From a checkpoint of a small transformer trained on Wikipedia.
Size: 14 layers, 2 heads of 64 (1 for keys and values), MLP 512 SwiGLU, 5.46M parameters.
Architecture: RMSNorm before each block, rotary positions, no biases in attention or MLP, tied embeddings, capped logits.
Each number is 128 + 24 x the weight over its row's rms, rounded and kept within 0 to 255. Layers, rows and columns count from 0. The size above them is the row's rms in percent of the matrix's.

# layer 5 MLP up, 512x192, rms 0.13, rows 293-316, columns 96-191
size [ 96  98 115  91 101 102 103 110 103 102  92  98 100 100  95 108 108 105 101  98  96  98 103  94]
[[119 142 110 182 147 146 125 165 118 190 142  98 124 108  92 122 136 129 120 137 113 184 119 127  90 137 115 146 121 145 111 131 134 151 113 130 122 138 123 111 144 124 172  98 143 109 139 115 141 121 106  92 140 116 108 127 154 164 142 125 102 107 146 180 133 163 137 114 127 126 128 178  99 109 131 125 149 121 135 105 146  95 130 124 140  73 143 155 150  99 134 141 102 139 117  81]
 [122 145 135 118 123 139 146 133 157 123 150 123 106 132 180  93 150  82 141 149 154 120 144  93 148 142 118 111 163 117 149  99  76 147 108  72 125 112 115 114 165 155 111 115 123  99 116 152 154 102  87 136 132 129  96 123 144 145 134 144 154 103 133 152 146 159 171 137 123 139 165 119 161 121 114 148  87 122 139 189 144 123 136 118 128 151 147 169 108 123  92 116 113 112 131 125]
 [132 101  81  81 102 117 148 134 111 126  97 100 164 116 147 116 162 131 116  87 110 136 110 143  96  99 116 161 145 121 116 142 123 129 168 116 119 143 127 119 136 134 155 144 174  99 102 106 131 139 157 137 106 159 117 124 115 135 147  93 159 124 154 150  94 111 114 148 187 107 133 130 149 101 138 141 134 166 137 118 121 113  92 144  94 153  94  99 129 108 127 154 116  86 105 104]
 [116 170 124 182 123  89 141 141 129 159 120 111  98 129 177 110 121 117  83 149 160 138 147  98  88 119 165 133 137 131 143 150 111 146 156 154 109 118  96 109 158 159 140 132 125 114  99 121  99 114 169 141 136 132 100 108 136 124 141 105 150 116 137 158 137  89  82 118 119 173 119 140  94 148 101 102 114 120 147 102  99 135 139  92 118 141 133 171 110 163  68 102 142  95 112 141]
 [149  91 100 173 135 165 165 159 157 124 150 126 173 133 124 158 121 139 117  76 145 116 144  86 146 157 110 103 117 170  63 139 118 139 150 125 138 117 111 126 150 132 126 143  81 137 114 103 132  95 130 135 166  99 108 160 138 109 120 132 142 134 137  89 120 119 118 126 119 130  71 145 156 109 127 156  68  71 133 106 138 105 140 134 147 145 172 114 164 115 134 128 119 105 131 157]
 [151 149  99 156 121 187 132 180 137 123 104 137 144 119 114 119 128  99 142 112 141 139  92 131  87  83 108 111 165 121 116 138 125  91 108 127 124 108  98  89 140 115 129 116 153 132 125 131 122 118 143 172  83  90 104 128  66 129 136  95 126 117 106 146 153 109 133 147 110 151 124 115 128 119 132 104 112 128 130 123 164 147 120 143 135  70 128 108 132 135 105 107 126 110  81 128]
 [149 108 104 122 178 125 118 102 105 187 131 148 142 149 136 118 141 126 158 149 116 113 117 128 144 151  96 152 138 135 131 146  90 117 112 107 140 139 152 102 124 103 169 123 145 149 138 127 122 143 111 122 127  82 118 197 119 160 184 101 141  95 100  84 143 164 123 106 127 142 151 116 155 148 103 126 112 105 151 108 123 166 119 123 126 114 115 140 110 143 112 157 130  93 124 172]
 [138 144 105 188 107 123 138 170 123 126 131 135 116 113 145 142  98 153 152 125 109 135  80 166 111 153 156 137 156 187 152 135 128 105 152 139 177 149 116 126 142 129 143 159 109 122 114 121 134 109 139 166 143 148 153 118 155 125 146  94 130 129 147 115 161 137 112 137  99 114 140 178 112 119 111 166 141 123 143  69  85 131 138 138 107 144 129 134 144 161 151 164 140 127 153  76]
 [165 154 134 130 121 144 129 145 135 148  80 127 148 101 135 130  68 149 141 152 111 108 143 102 132 107 116 136 115 122 146 180 174 108 172 122 134  96 120 137 144 122 140 128 166 141 109 121 116 147  99 119 163 155 146 118 129 126 174 134 129 149 152 181 114 129 112 162 162 120 131 147 100 146 106 112 141 104 149 140 139 114 113 143 164 132 173  95  85  76  83 108 148 111 143 131]
 [147 120 135 157  62 114 129 139 121 122 106 148 178 138 138 156 134  77 116  96 152 155 112 136 103 136  81 162 130  95 122 127 144  87 140  82 101 132  72 113 136 124 106 133 127 123 146 124 132 123 106 134 118 167  73 133 106 106 150 191 144 150 159 111 109 143 149 141 186 121 130 137 132 102 141 123  85 149 116  98 137 118 103 170 126  94 152 130 178 147 117 163 183 133 126  97]
 [ 99 132 137  97 119 164 169 108 180 142 124 149 148  94 143 128 159 120 157 126  98 128 136 132 123 103 157  92 139 160  90 115 116 130 165 145  99 156 134 134 147 135 136  79 138 157  99 111 131  98 142 135 110 105 142 161 135 121 102 110 111 114 141 111 169 153 131  71 149 112  88 114 136 134 140 146 121 140 159 138 167 142 133 122 128 165 130 126 123 163 147 120 122 163 147 109]
 [146 128 140 145 125  90 139 127 122 130 126  95 185 146 111  95 108 140 142  95 172 200 123 152 163 101 131 186 151 161 148 162 124 101 121  91 131 114 163 107 134 126 139 164  74 130 124  97 152 150 127 109 142 128  84  99 131  52 122 136 102 125  89 105 136 144 123 166 140 125 120 138 136 137  99 121 138 137  77 116 138 162 101 135 176 121 136 132 103 108  94 122 121 102 113 127]
 [ 90 132 102 159 129 161 103 162 108 100 111 141 165 151 141  98 108 159 128 123 114  95 155 101  95 133 127 106 113 158 118  97 137 149 161 102 138 115 161 168 126 143 170  98 162  92 125 128 153 149 131 160 153 141 133 111  99 117 125 147 106 146 129 101 156 169 144 166 154 134 133 102 107 126  96  67 122 184  83 141 139  68 119 129 113 141 149 132  84 145 133 129 125 142 118 161]
 [104 110 147  94 153  96 126 115 135 120 151 178 147 103  98 125  67 154 144 113  98 130 102 140 108 128 135 109 139 103 144 156 117 166 105 123 153 147 134  68 107 140 141 183 134 108 118 142 127 112  98 132 110 150 149 126 114  78 164 149 129  96 144 110 182 145 107 124 146 105 139 137 130 109 129 163 108 160 115 119 147 119 125 158 134 131  99  94 132 126 112  69 161  99 136 145]
 [152 122 114  97 145 146 130 171 140 125  91 150 161 111 139 128 135 104 119 125 183 136 163 166 110 106 154 127 133  98 145 152 147 129 120 117  98 100 118 114  66 105  99 146 189 131  97 104 102  98 147 120  85 123  87 112 125  97 107 136  81 165 142 109 157 131 119 106 127 106 156 157 105 138 103 116 104 135 132 133 152 161 155 126 140 123 130 154 158 127  81  94 104 169  90 151]
 [129 149 121 144 113  92 119 140 126 101 128  68 103 108 116 114 142 107 152 147 124 152 148 153  85 141 115 181 105 134 113 139 122 162  98 139 174 129 153 149 131  91  97 123 121 132 114 126 111 132 118 128 167 132 158 101 106  75  93  74 129 105 139 139 131 167 111 157 113 147 145 139 142 104 181 103 147 127 162 135 105 161 171 151  99 131 105 141 130 116 129 106  66 117 105  95]
 [184 133 147 127 115 147 135 108 117 157 122 132 174 117 123 115 163 128 132 128 101 124 154 101  80 128 119 194 137 166 146 122 104 129 133 135 142 140 111 108 137  99  89 110 108 143  83 131 127 170 130  79  89 143 130 145 134 123 114 117 128 141 121 142 176  95 158 144 127 145  61 110 151 109 131 148 138 117  76 123 125  97 147 105 124 109 134 107 125 100 115 173 160 103 125  97]
 [127 109 147 137 119 127 125 126 136 143  92 144 163 114 125 106 162 127 100 133 125 116 110 170 104 150 150 117 110 155 146 142 105 151 142 110 119 134 126 170 127 109 108 117 146 103 111 158 112 166 188 172 146 126  76 137  98 169 119 116 117 106 115 133 131 101  92 151 132 133 143 127 122 140 136 128 135 121 123 187  74 138 121 144 126 152 133 107 122 195 156 127 121 165 110 128]
 [120 131 127 116 122 128 111 159 121  82 105 140  85 154 199 136 113 171 127  92  65 108  82 134 153 112 116  95  91 148 135 113 134 146 134 130  87  88 121 128 134 179 166 150 141 119 116 147 152 109  90 145 157 151 124 149 145 115 131  87 108 141 112 146  92 130 122 124  94 128 116 143 115 149 133 122  96 114 136 116 119 144 127 136 126 117 146 138  70  97 129 109  95 101 150 124]
 [146 162 130 133 131 127 100 164 115  91 108 148 126 136 147 139 171 166 125 110  89 122 146 117 155 125 148 122 128  88 104  94 136 128 145 142 120 163 100 131 135 110 113 159 152  99 140 146 151 153 122 134 147 116 116  96 108 135 157 114 132 143 132 139 130 181 151 111 131 120 152 132 141 115  98 132 107 132 123  98 101 169 117 132 110 104 119 141 147 107 124 146 103  96 133 118]
 [113 110 132 126 154 117 127 163 101 175  97 102 127 185 138 134  97 134 127 138  97 111 126 117 148 157 172 148 146 128 109 143 163 117 115 136  87 179 146 157 122 138 189 136 126 164 152 127 110 127 184 130 107 139 146 138 145 154 128 124 140 158 126 146  93 178 151 127 172 156 111 143 137 114 133 118 135 112 109 107 158 155 109 165 102 122 156 123 147 122 133 132 188 129 121 129]
 [138 129 144 123 134 110 128 135 157 126  82 111 134 171  90 121 159 114 128 140 127 135 130 115 157  79 106 137  81 144 118 154 119 132 153 181 117 168 118 145  90 158 122 120 161 151 123 120 132 132 146 132 158 130 143  85  89 172 142 136 126 128 142 131  85 114 171 105 132 113 114  96 123 100 104 107 143  97 103 105 132 125 137 145  89 105 148 120 139 125 136 114 111 130 122  98]
 [119 140  98 158 122 115 152 109 120 173 173 137  99 128 162 151 102 122 121  84 131 114 142 117 107 137  97 136 152 131 122  99 110 119 111 128 104 110 138  85 128 107 147 128 134 144 145 113 162 130 146  85 124 125 171 121 113 140 116 149 104 126 133 140 149 148 100  64 136 145 120 173 140 166 117 122 161 130 178 153  84 151  85 106  96 130 138 118 119 123  70 130 116 110 149 105]
 [131 109 122 155 136 172 145 114 167 131  97 136 121 163 120 124 128 187 101 110 146 122 117 142  75 104 119 127 141 139 150 113 141  98 123 122 125 118 109  93 152  89 147 145 154 123 119 101 133 130 124 105 129 119 116  81  93 102 121 177 150 111 159 116 147 153 104 120 120 107  86 136 104 139  98 138 121 166 123 123 135 182 142 171 151 127 125  98 128  95 106 164 110 123 132 119]]
# layer 5 MLP down (transposed), 512x192, rms 0.121, rows 293-316, columns 96-191
size [100  99  88  92 106  99 105 105 101  97  94 106 113  98  88 102 107  99  96  97  93 103 100  90]
[[115 115 159 137 150  97 142 118 133 132 143  90 144 129 127 158  96 140 138 103 121  88  90 135  82 119 124 146 132 133 131  85 123 130 134  92 145 124 130 160  95 150 131  94 110 124 146 101 134 123 101  99 107 127  81 150 141 151 146 164 116 108 109 114 111 178 119 152 122 146 161 138 109  96 141 173 114 115 133 123 128 117  99  69  83  74 142 126 118  67 113 114 148 115 129 107]
 [159 145 136 102 143 147 117 140 122 141 129 137 135 122  80  89 123 116 121 151 114 109 115  93  52 111 130  87 131 105 155 106 143 118 137 142 135 121 133 133 102 111 146 131 121 103 140 136 111 131 129 129 159 149 117 136 161 131 156 110 166  61 145 148 140 123 173 121 129 122 132 124 134 135  83 121 141 122 140 119 158 112 141 110 116 108 190 149 156 149 143  92 134 144 115 111]
 [154 149 147  90  75  86 125 119 151 173 113  72 131 120 117 118 130 110 103  93 179 135 118 134  93 134 130 130 125 116 117 187 118 112 112 126 122 115 139 120 132 135  94 127 149 115 101 122 134 139 151  89  85 124 179 112 124 173 133 158 142 123 133 146 130 119 106 122 133 116 138 136 171 116 137 133 182  97 131 141 143 115 121 136  90 166 129  90  94 147 138 164 158 116 125 141]
 [104 142 133 134 185 115 134 180 108 104 164 112 139 111 158 115  84 132 163 128 129  92 147 115 132 114 146 158 161 178 148  79 134 132  91  98 114 133 107 122  99  98 107 131  97 101  91 126 141 138  91 130 115 119 106 153 124 141 147 132  92 106 114 130 125 159 150 105 112 112  92 146 161 118 108 101 155  92 108 145 144  94 135 116 108 140 106 161 144 111 155 153 148 123 119 161]
 [158 125 147 140 134 115 115 161 136 140 126 118 170 139  93 134 131 138 117 138 128 113 114  94  89 137 116 113 143 120 198 152 118 120 128 107 159 129  99 148 141 138  89  89 120  84 152  99  72 111 141 161 137 126 138 116 135  94 125 132 129 109 129 167 109 150 137 122 137 161 141 121 103  79  87 137 129 114 189 125 123  90 124 159 108 151  83  84 107 127 109 119 138 133 109 140]
 [143  85 129 123 127 126  71 133 141 115 113 144 137  87 124 124 141 113 138 129 142  43 130 153 134 123  60 127 130 152  89 115 119 125 117 109 105 142  96 129 156 155 130 149 134 117  62 118 118 136 147 136  84  93 130 164 134 122 128 105 150 125 113 136 158 147 146 131 118 108 108 132 126 114 157 120 144 113 164 126 153 118 106 119 127 108 134 153 164 120  98 116 176 151 163 126]
 [159 149 158 138 144 122 161 146 107 143 127 117 155 152 149  71 131 109 159 129 149 131 121 147 134 138 148 107 119 105 101 164 103 139 135 171 116 152 101 132 106 168 178  96 142 112 131 145 113 165 181 129 117 109 134 162 154 126 191  96 168  97  87 125 167 114  98 129  79 140 133 123  95  96  89 117 118 139 128 119 132 150 123 141 129 138 146 141 125 123 117 143 151 129 119 154]
 [129 154 127 110 156 108 112 119 155 109 113  88 145 123 134  88 147 130 156 133 114 144 140 105 112 110  52  92 120 130 120 157  98 124 105 109  92 179 100 155 125 135 105 129 141 115 106 121 130 111  97 151 131 156  99 117 153 143 138 105 169 131 122 141 210 101 116 103  93 129 121  93 108 128 147 124 184 142 122  84  84 150 119 124 179 134  93 132 128  71 142 115 163 106 111 121]
 [156  95 153 131  97 134 106 113 134 108  94 152 109 102 126  94 111 151 159 180 111 123 154 118 137 161 105 156 141 124 135 153 151 136  94 129 157 136 124 108 108 117 131 159 128 132 134 179  83 150 111 136 123 156 167 116 111 119 135 161 127 116 151 148 120  94 107 117 111  68 124 107  93 115 142 121  80 128 162 146 103 117 128 147  87  88 173 149 139 139 110 119  97 159 110 102]
 [168 138 148 143 137  92  73  91 152 172 130 126 134 138 156 153 119 124 178  93 125 112 136 123 111 115 132 133 100 141 119 134 130 153 114 130 166 119 110 102  60 113 112 137 125  82 133  79 112  91 107 145  98 121 172 126 122 141 136 143 136 118 169 125 122 116  92 126 148 108 142 133 172 116 170 141 136  92 137 132 119 145 112 127 131  91 123 110  97 102 125 158 108 127 114 116]
 [ 61 133 133  90 131  95  97 109 129 129 142 139 102 149 156 180 144 142 117 138 106 153  99 113 138 113  96 137 129 136  96 133 141 142  72 172 135 137 134  97 142  97 132 143 122 110 120 146 167 142 116 161 136  90 143 125 112 119 107 186 164 170 112 100 118 140  92 115 119 142 114 165 136 120 105 116 131 107 120 147  81 121 119 126 144 147 142 132 113 110 189 174 100 127 105 112]
 [146 138 154 107 135 139 140 131 113 144 124 106 141 138 124 108 145 149 100 127 151 138 119 144 123  86 136 151 150 133 125  94 128 102 150 132  84 146 167 108 193 104 142 160  93 175 155 148 111 139 155  64 162  94 129 169 103  98 129 126 150 168 146 107 176 127 133 143 154  87 121 140 152 127 111 132 137  83 101 103 115 117 176 156 111 140 135  87 110 116 131 134 153 105 171  80]
 [123 152  87 151 126 131  83 137 111 112 104 144 118 170 146 107 154  91 121 111 135 131 167 111 143  94 158 146 114 125 117 131 114 162 114 154  96 143 151 119 147 176 115 157 171 140 134 146 155 146 157 142 166 126 134 118  84 146 151 124 146 119 104 131 101 145 135 141 105 179 111 107 131 160  95 109 138 124 110 141 116 102 129 103 117 121 135 137  91 143 138 162 135 118 152 151]
 [135 112 143 134 183 108 114 134 126 168 150 162 102  96 118  96 128 152 105 139 146 121 105 113 105 138 151 153 117 121 111 156 165 121 157  84 149 114 141 102 135 142 160 124 129  77  84 144  95 129 159 144 104  80 139 110 151 113 150 132 129 132 134  83 124 160 107 112 110 136 123 127 181 130 138 117 143 150 135 153 107 116 125 155 136 151 148 140 118 106 151 160 116 101 117 124]
 [134 118 111 139 117 132 148 109 130 147 158 145 120 129 180  94 121 150  83 175 156 108 107 138 120 139  95 120 123 139 146 168  99  76 163 120 112 123 156 132 132 142 148 176 131 153 108 132  98 152 129  79 142 153 133 137 119 117 124 135 101 158 140 127 193 177 174 155 171 127 137 131 131 158 119  75  97 129 141 122 173 137 128 100 110 146 137 112 120 152 161 102 102 125 123 168]
 [121 161 148 155 133 102 143 174 143 150 135 142 113 142 128 127 109 144 125 170  88  61  99 136 136 171 133 174 114 177 157 116 156 127  85 133 137 116 180 118 121 189  98 130 133 127 124 126 100 122 101 104 113  96 150 126 103 172 139 106 140 113 154 113 140 109  91 162 115 164 154 123 122 134 106 100 124 139 112 100  91 100  89 125 147 118 138 150 155 113 124 129 112 110 149 104]
 [172 128  98 136 124 168 114 107 103 127 123 128  85 150 148 137 143 131 124  99 120 155 110 150 142 101 103 124  95 136 142 164  81 136 110 118  88 134 116 158 142  99 126 158 129 159  97 103  58 159 129 159 143 139 183 110 174 116 111 118 161 116 123 106 117 132 125 114 115 140  82 103 117 151 158 100  77 142 106  91  88 157 151 154 137 118 100 134 145  88 121 133 123 117 148 116]
 [106 152 124 129 120 117 145 142 113 124 128 129 122 111 123 114 117 142 110 159 146 125 132 158 171 137 120 118 118 125 124  92 120 144 133 138  60 118  97  99  96  97 120 105  91 160 152 115 104 135 137 132 120 135 154 131 115 154 100 123 164 160 129 129 123 135 107 141 109 130 147 138 133 125 114 136 168 111 167 120 122 138  99 154 154 160 112 159  74  96  97 117 109  47  90 120]
 [100 105 130 127 166 118 161 138 104 150 174 117 101 103 122 121 120 117 124 103  99 152  61 138 163 125 112 129 179 109 154  89 142 111 150 117 154 138 133 153 126 110 159 115 128 133 125 125 133 153 148 145 158 154  97 100 158 129 132 135 108 110 111  95 130 105 130  93 110 168 129 146 118 131 161 118 113 138 151 154 125 106 123 178 153 133 120 147 155 142  99 163 135 115 116 136]
 [115 126 114 125 157 135 128  86 107 144 116 147 156 133 111 133 150 135 111 134  99 111 169 116 133 154  99 125 153 108 127 129 154 142  73 124 123 117 151 107  93 118 156 144 117 153 188 155 166 133 109 154 168 155 133 145 143 174 159 118 131 118 154 138 128 147 111 118 152  97  84 150 125 120 132 111 128 113 139 142 116 158  97 126 110 149 138  77 150 127 158 144  85 134 117 120]
 [126 100 122 139 145 104 104 111  82 150 159  90 168  93 127 113 151 139 166 129 129 130  85 138 131 115 122 128 128 115 127 114 132 154 105 140 137 123  79 123 162 115 100 117  99 104 109  98  86 140  95 120 158 152 126 143 126 137 108 160 101 117 165 132 128 115  70  99  93 115 151 115 100 111 123 144 150 125 128 142 145 134 117 108 100 138 149 129 105 134  98 130 111 116 150 107]
 [131 134 186 107 130 132 138 116 144 132 101 140 165 136 111 118 164 118 175 116 146 117 132 131 132 176 114 180 125 139 132 128 134 132  72 133 159 174 151 130 151  98 165 134 119 152 105 123 143 131 108 104 150 157  90  94 142 185 149 108 144 107 121 133 137 116 104 140 161  79 105 140  75 118 145 113 164 123 122 150 114 150 130 118  77 151 122 153 120 106 112 162 121 120 159 138]
 [151 115 119 126 117 178 176  94 102 148 153 146  90 140 111 145  94 149 110 107 124 143 132 166 161 111 152 139 163 130 120 133  96 158 147 123  96 148 164 129 137 150 154 153 103 131 114 107 140 101 131 117 118 118 125 115 159 120  98 147 105 161 156 130 128 111  95 146  88 141  96  93 143 146 114 157  75 138 159 154  87 132 157 132 157 114 126 156 129  95 120 171 143 150 141 106]
 [136 124 116 107 123 160 130 141 127 114 122  81 109 133  97 120 128 123 158 128 116 120 185 139 155  80 139 124  65 140 119 137 117  91 119 109 146  91  92 109 108  74  96 110 135 131 157 154 112 146 105 103 126 131 107 109 126 139 139 101 167 124 123 122 108  85 113 115 123 153  77 139 145 113  85 136 190 127 121 175  98 155 105 102 119 102  93 111 117 135 137 137  91 175 141  91]]
# layer 5 MLP gate, 512x192, rms 0.127, rows 294-317, columns 96-191
size [101 102  95 103 107 101  99  94 107  92  98  95 103  93 105 114 109 100 106 100 100 112  98 102]
[[167 110 147 142 148 134 107 146 114  94 110 119 166  89 128 165 108 140  80  59  95  99 136 146 180 106 103 114 131 134  96 139 166 110 162 146 133 111 101 120  98 142 141 132 122 146 129 125 145 134 111 136  89  91 121 115 119 131  93 126  75 143 125 106 136 108  93 133 152 158 150 140  96  93 106 152 132 156 116 138 117 145 139 113 139 117  91 130 107 153 114 117  97 117 113 154]
 [133 124  69 110 135 102 121 155 129 141  94 105 127 111 131 113 161 136  95 100  96  98 124 158 104 130 101 136 127 154 110 106 124  77 133 125  90 120 131 129 155 130 144 124 184 105  85  86 136 155 151 129 112 139 155 110 106 107 144 132 131 128 139 109  78  87  87 139 174  97 138 147 164 149 115 123 145 146 137 133 101 121  98 121 113 144 100  77 127 127 149 198 174 111 100 136]
 [118 135 136 138 142 108 162 170 118 110  67 142 140 142  89 107 137 147 120 111 127 100 104 112 127 127 138 118 124 114 143  93 143 107 118 119 117  94 153 149 139 123 127 110 153 133  77 112 142 150 123 115 113 140 172  95 168 126 156 108 114 146 151 197 117 129  91 127  78 107 141 125 142 135 102 120 139 143 169 108 153 109 134 171 157 121 114 157 120 169 122 126 164 124 130 108]
 [141 132  86 166 113 122 143 101 133 154 116 162 164 153 134 146 170 143 163 123 120  72  88 127 113 143 130  95  90 150 134 116 117 124 125 144 127  76 128 121 133 137 107 130 131 138 148  99 185 136 141 134 122 100  95  85 122 101 118 106 125 135 118 105 121 173 136 130 106 142 128 127 132 126 131 129  87 131 133 114 116 129 129 128 166 126 114 103 155 117 119 132 109 151 136  78]
 [139 131 115 109 121  92 118  99 137 128  76 140 125 174 171 158  91 152  82 149 130  61 174  95 140 140 131 139 120 124 131 120 142 102 147 103  91 116 112  89 141  99 135 111 150 138 151 148 135 129 148  90 107 107 147  93 121 111 103 129 121 125 127 149 134 100 141 109 126 157 140 117 124 132 179 113  91 121 159 148 181 126 117  80  97 177 111 128 138 130  95 113 143  82 146 120]
 [ 93 167 120 150  99 132 143 164 134 116 155 115 175 149 116 136 108 139 107  78 105 149 158 132 144 151 148 113 127 111 125 143 146 146 158 109 129 109  64 138 156 125  99 107 139 103 143 122 143 105 163 184 151 150 147  81 121 107  95 145 120 171 132 142 118 107 139 150 193 128  87 156  72 147 158  94 105 138 119 125 141  76 120 117  96 145 128 169 113 119 125  81 102 113 113 113]
 [104 104 145  94 152 135 160 125 108 145 122 128 113 129 141  98 129 125 128 103 159  90 116 150 160 173 106 136 152 144 104 139 120 153 109  88 120 138 126  55  92 156  87 124  83 110 120 106 145 140 140 101 153 111 108 104 119 142 116 130 133 125 130 113 162 110 148 137 151 135  71  75 123  93 106  91 149  97 149 118 168 102  64 143 131 132 129 128 191 132 141 134 108 151  95 149]
 [129 129 144 132  92 115 114 126  87 101 117 105 137 118 131 121 156  99 137 135  97 110  96 121 162 151 122 116 101 139 119 104 157 111 163 140 187 141 113 167 128 117 119 119 161 143 146 141 134  79 139 119  98 162 150 109  95 127 117 148 149 137 122  82 127 144 144 165 141 179 133 139 133  92 108 123 110 159  90 152  90 103 116 130 130 114 125 106  62 105 142 122  80 134 113 107]
 [138 125  96 116 132 146 108 159 120 148  96  89 140 127 108 148 153 147  69  94 127  85 101 124 141 124 106 139  99 123 137 110 112  92 122  86 104 139 119 133 128 110  88 183 122 127 115 102 117 145 117 196 130 105 142  95 165 137 111 121  87 125 164 123 130 165 116 125 151 141 145 144 134 105 130  98  68 161  82 129 142 130 151 113 156 130 143 156 141 155  97 152 141 144  82 109]
 [172 166 106 135 134 116  88 177 104 111 122 132 107 151 103 158 107 136 101 139  89 121 150 123 210 144 124  81 159 114 129 115 145 111 131 145 102 121 141 152 138 172 119 162 173 118 117 102  77 122 118 120 141 154 132 150 104 137 150 139 153  95  90 134 104 105 118 113 150 108 145  64 130  89 109 135 105 115 129 115 121 119 134 145 133 147 149 116 174 133 113 128 122 137 118 145]
 [116 137 102 168 135 148 149 129 157  73 129 125 139 112 166 137 136  83 152 112 125 107 128 157 129 130 123 149  98  95  55 107 133 123 107 189 129  77 118 157 125 124 123 100 139 144 133 105 118 138 126 112 136 111 122 158 148 104 128 130  96 112 191 147 140 129 116 182 134  73 120 130 146 144 114 127 104 139 135  95 142 128 106 142  86 140 112 134 176  95 123 113 148 133 142 157]
 [115 120 107 131 134  91 150 155 124 142 103 152 127 135 139 139 112 162 178 104 155 102 155 133 120 105 106 157 117 133 135 181 102 155 118 123 113 143  87 123 102 147 161 134 159 124 168 143 150 138 140 161 106 135 131 132 123  77 111 127 113 162 109 140 106  86 137 110 119 154 150 159 121 136 175 111 100 148 118 138  73 139 140 119 168 142 150 118  70 118 131 100 122 123 180 146]
 [128 150  98 132 153 119 139 130 132  76 137 154 120 132 168 134 100 106 115 135  96  94 163 123 164 132  91 128  71 118 107 130 168 150 167 141 142  55 124 128 145 158 165 132 102  94 101 112 125 158 157  79 101 138 164 122 138 137 117 124 119 161 101 132  83 112 102  98 140 122 126 137 142 114 177 101 115 124 167 149 135 107 136 139 126 113 151 130 147  96 116 120  64 147 128 103]
 [104 110 118 124 127 124 163 124 100 129 141 104  71 135 115 110  94 129  95 153  94 128  79  97  76 163 142 141 108 132 138  93 141 114 153 139 124 143 133 121 183 143 146 142  71 152 183 116 105 163  93 152 163 128 143 105 119 149 141 139 124  95 144 102 162 108 134 107  88 124 144 132 125 155 125 129 145 139 135 107 127 148 108  96 137 110  99  95  64  96 138 102 109 115 101 145]
 [149 159  95 123 141 136 109 104 176 133 107 145 148 138 145 172 133 163  89 147 115  92 120 159 118 139 105  97 154 124 114 111  91 116 126 125 127 113 124 145  95 117 159 121 140 131 123 114 137  88 141  98 174 127 147 161 166 169 131 109 123 175 128 151 153 115 151 127  88 127 156  93 121 113  87 169 112 159  89  88 150 120 139 133 122 143 146 157 125 130 134 104 112 113 100 104]
 [101 140 120 134 170 114 140 123 114 129 151 146 131  96  85  93 151 113 126 138 130 104  78 142 184  87 133 136  79  98 145 133 142 151 137 136 160 129 146 128 136 111 127 130 150 177 139 125 151  88 129 124 139 136 127 147 176 132 118  57 121 122 115 110 156  94 113 151 156 157 128 142 160 133 151 119 146 145 129 105 177 172 120 131 134  93 123 179 131 139 117 117 141 128 180 130]
 [123 157 110 136 131 139 120 111 115  85  92  88  64 126 135 132 138 112 100 105 152 129 128 152 148 119 114  95  98 125  77 151 117  78 174  95 112 143 131 150 121 140 145 145 106 112 136 111 147 118 150 132 155 124 174 139 164 111 136 129 179 127 187  87  85 123 132 128 128 143 109  95  92 110 145 145 111 106 137 105 151 134 123 135 138  78  84 125 150  94  93 179 133 105  75 154]
 [160 164 116 163 112 142 173 140 181 149  97 151 135 133 125 147 129 113 106 122 147 141 141 137 168 134 109  86 138 134  87 134 148 142 117 147  75 146 122 112  98 123 131 172  97 148 152 129  85  98 112 133 150 161 128 102 144 126 117 160 111 142 115 138  94 123 121 114 109 137 164 176 129 148 116 103 119 115 138 111 128 115 118 148  81 142 113 115 110 102 154 120 139 112 103 120]
 [ 73 128 152 114 133 116 110 131 119 123  98 123 182  83 162 124 149 166 126  88 131  98 110 164  91 166 100 119 150  92 154 136 149 116 139  93 161 118 132 115 124 128 151 159 103 124 134  95 144 107 145  92 171 141 146 141 132 115 150 144 126 169 182 120 115 153 123 148  94 146 106 111 146 149  96 160 151 120 114  99 101 105 139 137 164 139 125 106 136  77 119 134 117  96 143 135]
 [109 182 146 149 147  85  75  90  77  97 170 143 123 138 167 138 156 104 103 107 124 129 124 119 129 123 152 128 108 117 106 120 109 132 125 141 136 139  88 122 144 142 131 129  78 113 142  96 151 110 119  91 190 120 119 108 117 129 112  98 133 121 132  66 107 150 159  73 140 113 108 115  85 132 153 142 184 139 132 103 127 129 135 127 127 127 141 144 115 146 167 142 166 135 120 143]
 [139 151 155 142 135 126 131  90 153 144 141  85  92 118 122 128 104 118  89 160 149 115 109 109 146 130 193 116 150 117 119 102 145 118 149 117 113 112 122  97 103 194 109 194 112 133 121 165 122 156 113 145 115 145 110 162  85 137 129 126 123 142 141 151 138 155 106 107 105 128 139 102 178 127  87 120 121 137 134 158 172 117  93 128 126 153 105 104 127 158 129 133 132 134 176 103]
 [ 93 127  87 127 124  90 140 138 113 160 149  97 133 101 136  79  83  77 128 205 199 114 129 154 123  98 104 118 111 105  96 130  99  97 131 152 120 138 151 102 112 138  93 111 125  98 113 145 148 145 131 159 107 147 142 154 110 141 147 129 116 150 117 162 173 110  90 122 185 137 135 119 149 149 138  94 147 181 131 119 132 132 113  93 120 118 138 109 171 108 154 135 143  74 102 114]
 [132 141 177 117 155 146 130 103 101 113 131 147 125 148 112 141 108 165 121 135 174 123 118 122 139  87 116  81 100 143 150 127  94 131 129 137 191 145 105 137 100 150 130 133 158  99 107 136 115 126 139  85 162 166 119 129 158 128 165 181 149 127 135 151 115 120 177 135 114 142  96 170 106 110 150 110 152 135 121 127 135 135 122 120 119  84 155 176 124 116 163 133 139 134 119  84]
 [106 119 146 127 120 104 136 148 134 120 113 106 162 108 132 126 125 160 124 115 141  90 149 126 162 119 118 126 191 138 116 115 116 102 108 127 149 142 166 142 100 174 154 153 121 115 192 120 107  87  79 118 125  55  92 150 121 129 147 127 114 164 136 154 114 116 162 157 155 104 126 137 112 157 132 151  66 145 115 118 176 140 118 139 130 121 129 103 119 106 145 162  93  88 135 148]]